Weights of a small GPT-style language model, trained from scratch on English Wikipedia.
Architecture: no biases in attention or MLP, tied embeddings.
Training: a variant of Adam for these matrices, 1090M tokens.
Each number is 50 + 10 x the weight over its row's rms, rounded and kept within 0 to 99. Layers, rows and columns count from 0. The size before them is the row's rms in percent of the matrix's.

# layer 3 MLP down (transposed), 1280x640, rms 0.0533, rows 358-387, columns 240-319
095:43 65 55 46 52 58 53 47 38 53 56 52 72 46 58 50 44 63 55 55 49 46 64 47 38 73 40 41 51 75 52 42 44 57 30 78 59 54 45 46 40 56 37 57 62 46 41 61 33 47 48 51 42 53 30 55 59 60 60 39 41 54 56 36 37 51 39 62 49 54 59 51 68 47 50 56 59 34 51 53
099:48 41 51 33 38 55 44 60 54 54 44 47 39 41 61 42 45 57 32 52 49 45 51 51 55 70 45 45 50 55 51 46 50 41 59 67 56 33 63 55 65 45 58 43 43 34 46 52 38 53 44 43 57 40 47 49 48 42 66 41 54 55 48 44 48 47 46 45 40 59 54 51 60 39 52 51 37 52 56 38
099:57 41 72 55 38 52 50 42 46 56 56 52 41 38 60 55 41 37 53 38 53 59 50 40 40 38 59 42 55 58 55 39 68 58 55 62 40 48 66 45 41 64 44 52 62 43 62 55 70 51 51 50 40 41 16 65 53 60 52 48 42 47 49 49 55 51 63 50 47 59 62 46 31 54 61 60 30 45 35 46
093:42 50 64 59 66 72 54 67 51 58 61 27 43 37 50 33 54 39 39 70 48 42 57 55 45 66 63 59 57 52 59 53 40 57 44 58 34 50 48 77 52 48 49 64 44 55 57 45 68 43 44 44 57 53 33 54 56 56 53 35 34 38 53 47 51 63 50 47 47 56 60 41 44 53 66 42 56 55 46 64
103:48 47 34 64 66 47 39 49 56 34 51 63 57 51 56 36 62 56 31 52 55 67 53 56 52 54 37 66 45 52 60 32 55 56 46 51 53 56 45 63 49 62 48 52 46 33 31 31 64 54 59 37 57 50 69 52 74 57 29 45 77 38 54 43 51 39 49 43 37 45 52 52 29 51 61 49 58 54 54 76
100:46 45 58 53 54 55 26 64 53 43 57 43 45 43 54 45 40 47 55 50 64 64 49 41 34 69 49 51 56 43 58 53 43 48 60 49 49 27 54 26 52 51 43 49 64 41 66 76 42 51 63 54 44 42 38 43 59 48 61 68 50 34 29 53 44 37 44 47 49 77 57 53 58 51 54 23 55 51 52 50
105:50 47 62 59 59 47 49 29 36 60 49 58 59 46 48 45 32 66 54 46 53 56 56 46 50 50 47 60 42 73 43 42 51 57 41 52 46 63 43 44 55 60 45 57 64 41 54 55 50 54 56 54 50 49 34 55 58 51 48 31 55 50 56 65 47 57 50 30 54 61 43 70 50 42 39 36 39 41 47 55
107:70 50 50 50 39 33 37 53 61 47 63 54 47 47 49 44 60 45 40 42 40 56 45 51 64 57 39 44 52 53 31 68 55 44 47 50 50 44 54 52 56 68 67 34 43 54 46 27 45 50 65 59 64 46 42 46 68 62 57 42 65 45 42 66 47 53 38 49 32 55 42 54 41 48 46 50 44 46 49 59
099:37 54 56 45 34 47 36 49 54 52 50 71 35 44 52 72 48 46 52 64 41 59 55 49 30 47 08 51 51 57 39 30 55 37 57 52 71 44 53 51 55 35 33 54 60 38 38 40 34 80 52 48 33 55 40 31 55 53 49 34 74 25 45 45 44 60 36 76 63 47 57 39 62 55 58 50 57 53 46 37
103:54 71 59 59 54 37 58 39 44 43 59 55 46 41 64 45 42 58 49 51 36 55 60 35 61 41 63 48 31 57 62 37 44 64 50 55 40 51 55 61 46 42 52 52 51 60 49 53 27 43 47 63 46 42 00 56 51 63 44 57 55 35 49 39 52 41 34 41 37 44 43 46 66 53 56 61 43 63 51 55
103:57 46 51 44 55 38 58 51 36 43 66 41 49 34 44 68 44 53 41 54 65 60 45 55 47 52 61 51 43 42 29 57 61 52 36 52 50 45 50 37 44 40 68 66 53 56 45 52 51 60 40 48 42 54 40 46 42 67 58 49 56 66 63 54 57 38 62 44 42 56 39 46 33 51 52 56 30 51 60 39
098:61 38 47 53 55 56 69 52 58 69 53 28 49 49 44 44 42 58 39 41 52 53 48 37 68 44 63 62 36 55 60 50 52 44 66 52 47 56 66 47 53 36 48 53 50 41 58 46 50 48 47 37 50 33 45 48 63 53 50 53 51 57 56 48 57 42 52 51 63 62 39 42 60 44 53 63 46 46 48 48
094:54 55 58 53 36 55 46 47 44 42 39 52 55 50 44 61 56 53 49 52 71 50 35 57 39 66 55 54 39 64 63 46 49 27 51 65 56 40 49 44 43 28 30 46 34 48 51 47 33 52 56 55 56 56 61 65 56 47 50 51 50 60 37 37 59 49 56 33 49 56 36 42 30 37 53 49 45 61 55 42
105:64 50 46 63 39 63 46 51 28 59 50 56 69 59 41 52 46 46 46 45 51 47 62 42 34 61 39 44 59 50 50 74 32 55 62 58 44 53 65 52 44 54 46 47 64 59 47 45 59 62 66 42 53 44 42 49 41 45 47 62 62 50 38 59 60 42 44 56 48 59 51 43 36 51 48 64 60 41 55 46
109:59 56 43 41 42 44 50 40 49 44 38 72 54 51 62 56 56 59 33 62 47 42 62 52 63 59 61 59 44 53 63 67 57 58 41 25 39 54 55 58 51 42 58 40 55 53 47 52 46 69 37 66 63 48 69 53 59 55 49 46 50 48 44 42 55 46 47 40 65 61 34 62 34 41 54 38 61 23 53 64
099:39 47 49 66 54 43 63 44 42 54 45 46 45 54 57 70 59 51 62 58 49 47 35 58 53 48 64 65 53 58 43 60 36 69 55 51 39 42 52 59 46 38 53 65 47 46 45 64 41 47 57 52 50 47 53 30 73 33 46 55 37 43 46 39 55 51 54 55 47 49 34 63 58 57 44 60 43 53 48 47
098:52 50 58 64 47 45 47 51 57 59 43 63 48 38 41 42 77 44 53 47 44 42 51 39 48 53 45 47 56 68 56 55 45 56 77 50 53 69 51 58 45 57 41 60 51 36 65 44 37 21 50 51 60 51 42 60 44 33 77 59 49 62 57 52 61 52 43 55 34 34 55 46 77 62 48 47 48 41 52 42
095:62 35 51 64 56 58 52 56 45 46 51 60 53 49 45 55 22 55 36 40 49 45 50 40 58 32 47 56 51 59 41 51 40 51 50 43 55 47 50 70 68 41 54 44 45 48 52 50 62 50 64 60 43 52 68 49 55 59 43 42 42 30 50 53 49 52 34 54 53 49 36 52 31 37 47 45 63 60 44 41
101:55 46 35 58 62 49 65 55 34 53 58 45 49 41 39 69 39 48 67 43 57 44 49 59 32 40 51 64 41 38 58 46 56 52 37 51 52 54 47 67 69 53 54 78 51 61 58 44 42 35 53 35 50 72 58 52 46 43 41 50 55 27 53 44 32 55 57 28 64 34 47 58 58 55 45 52 56 43 47 62
096:55 62 57 25 53 76 33 71 64 53 52 47 60 47 35 43 48 51 58 45 50 48 55 60 53 66 53 51 61 47 53 40 56 42 69 45 47 56 45 51 43 52 47 22 54 57 45 47 36 51 63 46 56 47 56 49 50 49 58 60 46 50 60 55 33 34 51 59 50 55 46 54 39 59 57 41 51 65 54 46
107:47 49 50 61 40 47 57 52 62 40 47 61 44 64 53 46 40 54 50 61 59 51 53 50 47 66 50 37 54 40 67 43 31 59 39 66 46 61 66 69 36 50 39 55 49 47 47 48 44 43 61 39 40 52 43 43 52 61 48 40 59 46 46 48 48 48 44 61 49 49 60 57 40 41 58 43 76 52 49 56
103:56 67 56 35 53 50 47 27 56 38 57 50 42 45 61 60 34 43 45 58 48 35 40 39 54 36 39 71 55 51 39 42 42 43 56 47 48 63 58 38 60 46 53 33 32 70 43 59 66 58 45 62 42 68 40 78 42 37 62 61 42 59 34 61 54 47 50 44 57 51 41 60 41 57 46 51 05 63 64 48
097:54 56 67 34 40 50 49 61 35 63 51 36 44 44 53 49 40 48 52 53 48 25 49 48 49 44 43 47 55 50 60 56 46 40 48 47 53 49 30 45 49 54 60 60 62 41 42 32 45 48 50 37 59 60 34 49 59 31 59 62 39 37 65 50 24 25 49 47 65 72 51 63 60 39 62 48 42 21 56 61
101:32 28 65 42 34 44 58 35 45 53 59 54 49 58 59 48 52 67 56 40 43 51 61 48 52 51 60 40 49 41 59 65 54 45 44 52 68 47 57 65 33 35 58 52 65 63 55 49 66 64 50 51 49 33 31 45 52 44 45 57 44 41 50 50 68 58 44 48 36 48 49 44 47 49 48 54 63 54 58 42
097:68 61 43 42 78 56 51 42 40 32 43 70 47 61 50 40 64 50 57 64 49 21 46 42 47 58 47 48 50 40 41 47 53 44 41 34 53 36 53 63 52 33 57 50 55 50 33 59 50 67 47 46 54 65 59 62 48 62 50 69 48 30 52 44 54 47 71 55 49 70 51 50 51 55 48 31 41 45 35 52
101:59 38 47 36 44 32 36 40 40 56 43 32 52 65 36 52 68 42 43 41 61 47 52 63 39 41 52 58 69 62 49 67 42 59 56 87 59 54 60 54 59 61 38 47 54 39 49 47 34 53 54 59 43 47 64 42 51 45 76 59 44 48 39 50 44 62 57 54 50 27 51 81 56 30 43 35 50 44 59 51
098:60 51 36 47 58 50 43 31 49 71 49 55 65 67 55 40 54 45 48 53 60 45 45 47 53 57 46 65 66 36 55 53 51 43 30 54 52 31 52 40 42 39 32 41 66 45 54 48 38 73 27 73 49 43 50 49 61 62 54 39 56 63 49 58 36 56 58 64 41 50 34 41 53 53 34 48 55 50 40 53
098:63 52 31 52 62 63 54 43 45 46 58 34 53 59 59 34 64 55 52 38 50 49 61 50 35 49 44 43 49 55 78 67 50 60 37 46 49 48 36 50 70 55 65 57 39 53 64 55 52 55 54 68 55 43 60 57 52 52 59 37 32 40 34 46 52 43 58 46 41 64 47 50 51 61 37 37 52 48 35 44
097:48 71 70 69 53 46 42 49 58 47 34 60 51 44 61 61 53 54 53 45 41 44 53 68 48 58 40 44 47 41 47 51 31 54 32 36 46 48 47 73 43 54 46 43 60 47 60 45 57 38 58 35 43 39 46 58 47 54 53 73 55 38 47 73 38 46 33 50 57 49 43 39 56 60 50 41 75 55 50 47
094:56 56 41 48 57 40 64 56 49 53 63 51 48 63 54 42 61 51 50 64 66 48 42 48 51 40 64 48 51 56 64 59 27 43 56 37 63 50 37 23 56 60 69 58 54 64 41 63 49 52 41 61 57 46 39 47 58 53 55 42 39 57 50 36 53 60 55 44 52 47 50 39 55 51 45 50 30 42 64 71
# layer 3 MLP gate, 1280x640, rms 0.0537, rows 359-387, columns 240-319
104:42 71 60 45 65 57 44 49 48 52 60 54 62 47 53 65 43 41 53 38 62 46 55 42 43 53 39 49 54 56 53 51 47 42 37 50 33 47 50 61 42 52 59 66 49 47 34 72 35 48 53 53 62 54 38 50 59 50 59 56 39 60 54 39 46 69 44 56 53 46 31 46 50 59 60 35 54 59 43 32
102:21 49 55 21 70 48 29 48 54 40 59 53 40 52 61 61 62 60 52 49 50 50 55 48 39 55 49 50 58 54 45 33 37 48 52 61 45 59 52 58 59 64 55 50 60 58 41 57 36 66 44 45 68 60 66 36 46 46 43 59 51 43 58 59 48 45 70 41 51 55 60 65 54 48 43 49 55 46 26 45
098:55 55 52 48 44 33 58 37 56 45 49 46 55 62 29 52 40 48 48 37 39 60 47 48 44 42 47 56 26 60 50 43 56 43 59 55 46 46 44 74 64 45 41 34 47 40 47 55 33 51 55 63 55 38 50 34 49 66 49 65 43 58 49 53 49 52 37 51 47 38 55 50 34 53 33 47 57 33 49 46
101:55 55 63 54 57 49 46 57 48 50 51 72 53 64 55 38 57 67 57 55 54 50 62 54 53 50 53 65 35 40 45 48 66 48 60 60 40 63 65 72 41 49 55 58 63 54 52 54 52 48 38 46 58 61 63 57 45 61 58 39 58 52 65 22 59 58 54 35 49 58 41 38 42 52 54 36 54 68 59 44
101:37 55 62 56 56 65 48 57 44 51 45 39 59 61 51 71 55 55 51 58 62 48 41 56 40 49 34 43 38 51 59 51 59 75 60 48 47 44 63 45 38 37 59 48 56 48 37 37 41 64 36 30 43 42 40 52 58 33 39 48 37 43 42 50 39 66 55 69 44 46 52 68 40 51 49 48 53 54 42 64
097:52 59 54 44 43 34 59 56 54 55 34 49 54 35 37 58 54 71 60 36 42 46 57 39 50 52 46 66 33 47 66 54 62 52 53 59 37 43 37 44 58 51 43 51 29 25 40 56 44 41 31 53 52 49 65 46 57 49 38 52 40 53 67 52 40 45 34 38 42 45 48 64 60 58 28 45 65 39 55 48
103:48 43 50 63 48 60 52 50 61 53 44 63 42 64 40 64 69 62 56 53 37 40 53 44 44 49 40 26 65 31 47 32 57 49 69 48 54 58 49 76 47 44 62 35 40 49 48 45 54 51 55 37 65 58 54 47 46 34 41 53 35 38 63 45 52 52 45 42 58 34 50 49 46 47 46 53 51 70 61 50
100:54 53 47 43 55 41 35 50 76 35 52 60 65 43 47 50 52 63 61 43 51 49 42 47 58 48 44 38 44 48 36 45 44 33 51 47 46 45 63 34 58 52 43 47 58 27 22 54 58 46 50 45 58 60 37 51 47 46 39 35 73 30 56 57 54 46 44 49 51 28 52 41 45 55 55 46 54 44 53 48
100:54 50 54 51 59 46 45 45 54 57 46 36 57 49 52 60 64 54 47 50 53 39 48 62 23 55 45 75 49 42 30 59 36 40 47 28 52 45 53 45 43 55 62 48 54 47 30 57 53 64 66 43 38 47 37 57 51 37 54 35 39 40 39 49 47 47 47 51 33 59 34 48 54 51 60 60 51 30 63 42
103:51 47 32 51 71 53 59 36 47 45 41 49 59 60 52 46 59 44 44 41 62 31 45 53 52 48 49 57 60 57 47 54 47 47 40 43 53 55 58 70 59 60 50 51 43 72 49 44 55 47 64 49 52 56 53 46 50 45 72 48 59 53 54 42 39 35 66 41 74 44 40 76 33 43 61 39 60 52 50 43
099:38 54 48 52 46 45 81 54 47 62 59 37 53 39 43 50 56 59 64 38 54 27 46 50 47 34 37 64 61 25 70 51 70 49 46 46 53 41 63 54 54 46 78 60 49 61 44 45 47 56 69 61 63 49 59 38 59 63 52 52 54 41 47 44 48 40 47 48 71 48 60 63 57 48 58 56 53 57 25 57
098:67 54 44 44 34 47 63 44 56 66 42 51 35 49 53 45 51 47 47 58 58 59 56 53 37 59 53 70 51 70 61 57 48 63 43 53 69 36 52 41 49 51 46 53 26 48 40 56 40 38 51 58 53 48 45 67 46 42 49 44 48 38 45 38 46 40 49 40 64 52 55 43 44 36 53 49 46 49 68 52
102:47 69 55 43 63 44 50 52 68 42 51 43 48 56 48 33 59 50 39 33 43 60 51 48 57 47 35 53 53 41 49 44 42 41 46 62 48 62 41 44 41 59 56 74 60 37 44 48 34 62 57 45 63 66 64 54 55 58 43 48 63 41 62 50 45 54 67 44 65 46 39 55 57 42 52 48 67 36 53 67
100:72 70 62 42 51 48 63 33 36 69 46 50 44 34 58 60 45 56 28 60 54 55 54 50 46 44 48 56 33 47 53 60 46 41 52 43 51 39 56 46 43 50 48 56 37 63 46 38 43 47 59 57 66 50 45 46 58 54 33 58 57 49 52 56 66 44 58 48 55 36 47 57 50 41 72 40 53 51 47 38
102:44 59 58 57 61 61 52 47 59 30 57 49 31 51 47 63 41 70 51 65 41 44 39 39 43 52 52 45 26 52 63 64 28 44 46 34 43 30 66 48 68 48 46 60 37 52 57 54 33 51 45 50 57 57 65 17 69 40 46 56 39 51 52 50 55 57 44 43 46 38 41 48 62 59 51 54 71 42 63 51
101:32 46 41 53 47 36 43 55 50 55 36 62 60 59 59 58 46 39 49 49 57 43 44 59 29 57 29 58 47 44 41 59 48 50 41 53 37 56 70 51 51 39 41 48 69 44 31 42 50 46 64 47 62 32 45 41 62 42 45 58 63 32 37 64 42 39 39 53 63 39 47 56 41 82 66 33 62 42 73 48
093:65 32 65 69 49 69 42 53 48 47 45 35 47 46 41 61 35 40 46 56 48 24 44 48 46 30 61 50 59 52 53 52 21 51 52 50 51 59 43 55 61 52 56 62 34 68 34 58 59 28 55 53 56 50 42 50 55 35 55 51 67 46 60 52 61 54 33 56 58 49 54 57 28 50 68 52 65 54 48 45
101:56 54 41 49 42 37 42 64 50 59 50 57 47 49 46 33 44 38 58 34 51 46 54 55 22 60 37 56 55 62 54 48 58 60 40 67 48 52 51 63 31 55 51 55 52 52 56 36 59 47 48 45 56 50 56 50 67 40 64 35 42 46 56 57 61 48 60 43 59 44 38 44 55 36 48 58 61 40 50 45
093:52 64 53 39 43 72 43 63 55 60 48 47 40 61 42 39 41 53 33 42 50 47 55 65 57 64 48 56 44 55 45 46 57 33 61 45 55 74 47 53 56 46 42 31 48 68 38 47 54 54 61 42 43 51 49 54 52 42 58 50 61 40 66 62 55 48 39 42 59 42 49 50 42 50 67 33 62 58 66 49
096:54 54 62 48 54 66 50 53 45 58 44 33 55 45 43 42 45 57 35 45 30 58 47 48 41 52 57 38 59 65 43 44 47 50 60 33 62 52 61 74 46 46 45 60 63 55 40 59 65 52 55 52 43 55 51 62 27 57 44 55 40 58 63 41 47 46 53 58 45 36 35 31 53 28 44 40 44 56 55 65
104:68 61 49 55 65 51 63 54 57 48 46 48 25 48 38 54 45 53 48 52 51 66 48 29 45 38 40 62 57 68 59 33 63 44 57 65 63 49 42 37 49 42 56 31 46 33 55 57 47 35 60 39 56 41 43 42 56 22 55 63 52 41 56 60 55 40 50 47 47 71 39 54 48 58 41 36 57 35 39 67
099:54 37 49 50 63 55 43 44 40 45 35 55 64 52 43 61 56 54 55 37 53 57 41 43 43 50 39 52 44 56 35 57 56 35 53 68 46 61 67 58 23 44 44 47 41 68 36 37 65 63 58 59 52 42 35 44 48 48 42 36 54 32 54 65 39 60 56 62 44 25 41 63 58 64 44 61 51 61 43 54
098:49 57 49 26 67 41 46 62 60 56 38 50 53 41 65 50 58 33 70 72 48 38 54 36 30 49 43 52 57 44 32 40 59 40 51 53 41 61 52 34 69 62 62 58 48 37 48 45 37 57 47 43 47 56 47 48 61 46 48 50 63 52 40 58 37 42 56 53 59 47 55 64 45 47 55 44 58 48 38 50
102:71 54 42 54 48 39 29 37 58 49 61 40 49 66 44 52 61 61 49 50 52 63 43 56 39 58 57 53 62 49 47 48 58 60 48 49 66 64 53 52 50 27 47 54 64 37 40 66 57 70 64 42 70 61 52 41 52 53 53 43 43 33 50 47 55 49 52 44 52 43 37 37 40 53 56 41 62 42 44 63
101:50 41 61 55 63 53 62 51 51 62 47 37 42 54 41 50 53 40 56 41 61 57 55 38 41 42 48 35 62 61 55 59 42 47 54 63 46 54 33 52 56 45 52 53 64 45 37 51 39 43 60 37 67 37 61 54 43 36 63 59 29 39 54 44 53 44 57 53 46 44 36 57 57 57 70 26 42 58 45 38
100:56 68 50 69 49 59 57 53 44 49 36 54 40 49 39 42 37 48 27 51 52 35 50 59 45 58 43 31 51 56 53 49 35 63 20 42 56 35 66 47 52 52 52 66 42 46 55 56 74 43 50 64 57 50 42 59 29 48 53 71 42 49 54 48 40 38 43 40 59 47 54 49 50 51 48 43 54 55 61 50
100:48 56 67 36 30 60 40 51 26 33 61 52 57 57 41 61 55 73 44 51 38 49 41 44 38 61 47 49 54 56 53 45 64 30 40 35 57 55 40 43 54 42 62 51 66 42 63 52 65 39 46 52 45 56 60 40 46 39 45 43 58 45 43 53 54 41 47 37 51 44 53 70 46 42 52 50 58 64 64 47
096:43 70 53 67 49 44 27 44 59 49 37 45 52 45 49 56 61 41 61 54 52 55 63 50 37 29 48 43 44 58 61 45 41 33 40 48 47 59 46 82 53 62 43 41 46 37 55 57 51 43 46 44 39 51 65 55 48 44 39 41 63 30 57 58 24 38 48 50 42 43 38 44 40 50 48 40 67 55 42 57
100:40 47 45 55 53 47 55 31 64 39 54 46 51 59 47 42 53 52 54 56 61 55 36 66 54 48 60 61 40 52 65 52 55 50 45 39 49 46 40 63 64 57 49 52 59 33 39 68 59 45 54 28 37 47 47 53 61 54 59 65 50 59 35 45 58 51 48 56 65 43 67 58 58 61 45 50 58 49 58 38
# layer 3 MLP up, 1280x640, rms 0.0557, rows 359-387, columns 240-319
099:51 35 56 65 36 49 47 58 57 43 50 43 45 68 35 43 53 39 66 48 59 46 52 68 53 44 39 43 45 39 38 73 60 46 47 58 48 56 59 50 45 51 54 50 55 51 58 53 53 54 55 50 58 72 55 31 30 41 53 53 61 32 50 42 51 63 49 44 53 42 48 45 52 52 60 52 50 41 45 41
099:57 64 59 56 62 70 52 69 47 52 44 64 58 38 39 47 49 57 40 44 64 50 53 52 56 54 45 50 57 58 42 49 40 60 36 67 48 42 53 42 44 65 60 51 58 56 55 49 36 48 55 46 60 45 65 56 51 57 44 54 52 68 48 38 50 55 34 28 29 43 50 59 49 51 54 47 50 62 44 46
094:48 38 31 36 49 36 40 36 52 45 47 52 44 53 42 56 50 51 54 39 43 49 43 47 48 53 57 33 63 44 53 52 62 53 43 53 45 45 50 43 54 43 50 32 66 37 37 59 44 55 51 51 56 58 33 41 43 32 59 46 53 28 47 39 53 68 44 48 49 76 54 57 44 41 42 69 41 50 47 59
101:47 46 42 31 74 63 39 44 43 61 59 43 44 69 34 47 53 36 62 40 61 34 45 52 39 36 54 52 52 51 32 54 65 42 62 32 49 45 59 52 55 53 50 58 57 68 62 72 50 48 56 72 56 49 49 62 48 62 60 51 37 55 49 38 33 49 58 48 46 54 42 49 63 38 62 63 46 54 74 38
097:57 46 49 48 55 53 43 52 53 51 61 52 30 58 49 65 62 55 43 63 55 51 53 57 45 50 59 40 57 39 54 53 41 57 44 52 85 49 35 72 47 57 53 57 22 53 61 43 51 49 40 71 49 64 49 30 59 47 51 38 55 36 47 39 61 60 71 48 47 40 52 36 47 43 56 50 37 67 62 36
103:54 47 46 51 55 59 39 43 61 56 60 41 55 60 48 41 50 45 33 59 45 37 46 65 39 71 57 59 59 49 55 47 44 35 47 53 59 41 45 53 50 67 51 70 61 44 50 36 61 69 49 46 41 48 57 55 41 47 59 51 35 55 63 38 46 55 54 40 60 46 43 57 54 65 66 50 69 63 58 60
110:27 49 55 50 34 43 59 39 54 38 53 59 49 51 55 56 69 51 64 34 62 41 48 42 63 38 53 49 59 42 54 55 63 46 40 56 52 36 59 56 63 61 47 53 46 45 55 34 39 62 49 41 53 59 61 45 43 34 53 43 52 63 43 37 41 73 56 60 35 36 37 53 47 33 59 45 53 55 46 52
100:62 49 60 46 36 57 56 60 66 59 53 47 73 67 57 59 30 49 44 40 47 57 55 48 37 42 50 48 51 44 73 37 40 52 43 47 27 48 46 50 50 52 50 36 44 57 48 58 61 50 43 51 45 63 39 59 66 49 63 65 63 78 54 41 53 53 34 32 40 55 63 59 50 33 54 63 37 62 43 64
107:65 51 58 39 65 50 47 44 60 34 54 65 58 37 60 40 42 61 52 42 41 25 62 63 41 57 52 39 51 54 50 51 32 46 46 49 41 52 48 48 38 56 57 60 29 55 30 49 42 49 51 52 52 61 46 49 39 74 54 54 37 65 31 54 42 49 41 49 47 61 42 49 56 34 44 52 40 26 43 40
101:39 55 50 34 46 53 67 49 47 54 52 60 46 37 75 44 34 44 55 51 46 60 76 52 34 43 51 59 51 61 50 48 56 45 50 43 34 59 49 66 34 52 50 46 53 56 54 54 59 45 51 63 51 40 39 45 51 33 39 46 53 42 57 36 51 48 59 61 58 49 56 45 51 29 47 43 60 54 49 61
100:46 63 50 35 43 60 44 69 51 49 37 40 55 48 53 50 51 51 53 70 55 41 38 49 52 52 35 27 48 50 58 54 37 44 57 47 42 47 58 61 47 58 37 42 50 52 21 43 44 61 46 57 66 61 54 66 36 35 37 33 64 50 61 50 57 48 41 51 50 59 38 66 40 51 45 38 40 53 54 53
095:58 46 44 48 48 48 45 68 56 50 41 47 61 46 52 36 45 36 64 48 35 51 63 48 63 37 48 43 58 43 40 59 56 49 39 48 49 59 73 45 56 63 58 45 52 50 46 51 60 57 72 31 42 48 64 39 34 50 44 48 47 52 73 53 39 64 48 83 54 48 55 69 63 59 52 40 55 21 57 50
103:54 50 43 44 45 61 60 68 44 51 47 64 45 50 56 36 59 62 46 39 46 36 57 42 38 53 52 71 36 54 42 49 62 46 41 50 53 49 52 68 60 51 39 52 54 46 53 70 51 47 49 47 57 52 41 50 36 66 34 65 46 39 55 61 56 56 59 53 61 50 42 35 49 41 57 67 49 31 61 46
103:58 25 48 41 55 65 56 63 46 40 38 58 52 49 61 42 54 51 72 61 51 28 53 48 52 30 29 58 44 48 22 42 34 56 58 57 34 42 52 61 48 58 65 55 43 37 49 60 60 57 66 58 53 64 64 55 60 54 59 26 50 54 65 50 55 51 44 39 67 49 51 23 60 51 67 43 53 59 58 52
099:52 33 56 65 41 57 50 46 62 61 50 62 61 43 42 37 42 52 54 48 50 45 50 40 50 46 47 42 61 36 48 61 70 56 66 53 59 52 61 44 64 59 44 58 38 47 62 42 51 39 46 48 53 48 42 51 54 63 47 35 36 42 60 58 45 52 60 46 68 43 43 60 36 63 49 46 66 53 49 45
100:59 45 47 33 45 34 48 53 46 34 45 73 59 66 45 40 59 47 39 56 46 38 64 33 42 46 58 53 55 42 33 44 63 52 47 49 50 61 42 27 60 63 31 55 47 56 44 56 63 60 51 33 46 44 45 52 60 63 52 44 50 53 65 43 48 50 65 51 45 46 48 57 57 40 64 34 42 55 57 52
097:54 65 35 39 60 52 59 60 52 44 41 62 41 58 59 49 55 39 38 39 52 38 40 56 55 61 30 52 48 59 53 56 63 34 63 47 32 38 63 47 54 35 48 27 56 45 60 49 49 56 49 46 48 56 57 58 35 54 64 44 40 36 56 44 59 42 47 55 48 42 39 49 75 47 49 42 49 54 52 55
094:25 55 58 61 55 40 44 51 60 45 38 43 41 45 50 46 56 55 43 58 35 58 31 38 72 62 54 37 57 46 58 38 41 48 54 46 42 47 68 36 42 46 44 42 68 40 48 61 56 57 48 63 39 47 57 37 53 46 41 58 38 65 49 49 46 50 44 43 34 36 54 38 55 27 39 51 53 65 46 45
097:73 34 59 69 59 47 57 35 53 52 25 46 33 38 56 55 55 54 59 43 41 40 30 45 52 48 49 54 63 51 60 57 60 27 51 63 35 38 47 50 62 59 65 35 61 56 56 53 56 59 48 48 53 55 61 50 50 48 62 53 37 40 62 45 69 55 44 46 65 54 36 45 70 65 51 57 57 58 52 63
096:54 58 61 52 43 59 45 42 52 55 63 61 56 51 55 45 48 53 70 58 36 55 58 47 52 50 41 35 39 48 39 46 64 53 46 36 53 45 36 49 55 49 59 45 49 65 71 38 50 64 36 65 45 48 24 63 52 48 41 56 47 58 50 56 76 56 56 49 50 56 58 37 52 43 38 47 26 50 55 45
104:63 60 47 49 45 49 50 59 53 42 58 31 46 49 69 54 47 44 67 56 46 48 51 44 48 48 36 61 43 55 52 64 81 55 54 25 46 53 38 46 30 41 60 62 60 65 51 56 52 46 58 55 59 39 43 54 44 48 43 62 50 31 39 36 57 48 51 53 58 57 44 43 62 41 42 50 54 57 31 76
096:43 58 47 64 39 50 47 38 48 38 54 51 41 56 59 68 50 48 30 49 42 55 48 63 63 45 49 55 55 51 40 52 64 63 56 48 67 50 56 74 65 52 48 41 52 50 41 68 62 55 56 52 35 32 43 46 46 52 58 37 55 61 63 49 43 70 37 39 30 42 45 54 29 67 43 48 58 64 37 48
104:48 50 72 51 53 60 68 47 62 51 51 49 57 37 51 52 71 47 61 59 55 51 48 47 50 61 44 53 52 53 42 41 52 56 61 40 43 46 30 48 52 44 28 69 53 57 52 57 50 40 35 57 43 48 46 55 42 47 35 60 52 72 52 50 49 45 57 51 39 42 57 39 57 41 42 59 45 49 47 43
096:40 45 66 65 17 44 60 46 63 68 53 42 30 37 46 42 43 55 59 30 66 53 44 64 62 45 48 55 57 41 66 67 41 51 49 50 41 46 53 57 49 54 53 28 42 57 43 22 41 38 46 35 35 50 47 35 49 37 46 35 38 60 51 56 60 51 28 49 45 47 45 37 49 51 43 57 49 63 33 56
100:57 48 36 46 56 57 35 41 43 50 57 64 68 34 44 47 61 52 52 55 53 47 42 60 53 50 54 55 50 49 48 46 43 44 49 53 44 47 50 48 53 47 61 36 50 70 39 45 59 36 52 40 58 54 39 49 48 49 33 38 58 48 56 56 42 40 43 56 64 58 41 46 38 60 57 59 46 33 55 53
101:51 47 54 58 50 52 44 51 41 42 60 42 43 38 45 59 42 54 55 41 65 49 59 40 52 53 45 35 38 54 59 33 64 65 48 46 50 52 55 61 44 59 61 60 42 48 37 53 62 46 56 40 63 57 52 43 47 48 59 51 57 58 43 50 42 67 48 41 45 66 48 59 27 38 62 40 42 49 44 64
099:46 41 63 49 58 33 52 32 33 54 24 55 34 42 40 72 40 48 57 61 49 59 47 57 60 41 37 49 40 57 23 37 58 38 65 62 37 41 42 45 51 46 44 54 51 47 48 53 58 43 40 32 49 43 50 44 59 39 42 58 59 53 50 57 61 38 41 63 56 43 52 65 47 48 46 44 34 49 51 52
100:40 47 51 52 47 62 43 65 53 47 38 46 41 48 45 31 49 43 39 51 52 59 35 58 44 58 60 36 67 45 41 33 56 57 67 47 44 66 56 38 47 50 48 45 55 43 57 34 52 59 52 45 59 60 37 45 40 57 52 60 50 41 49 32 59 39 40 43 51 60 35 55 55 69 56 63 38 45 51 51
094:44 48 67 55 53 43 31 44 59 53 45 41 73 39 53 74 51 54 54 36 46 47 67 59 56 62 45 42 48 50 33 27 64 45 44 45 37 43 61 66 35 37 40 56 55 42 59 54 39 59 69 40 52 47 54 54 40 52 54 64 53 57 56 65 42 47 37 60 47 39 61 49 42 44 54 46 53 64 28 38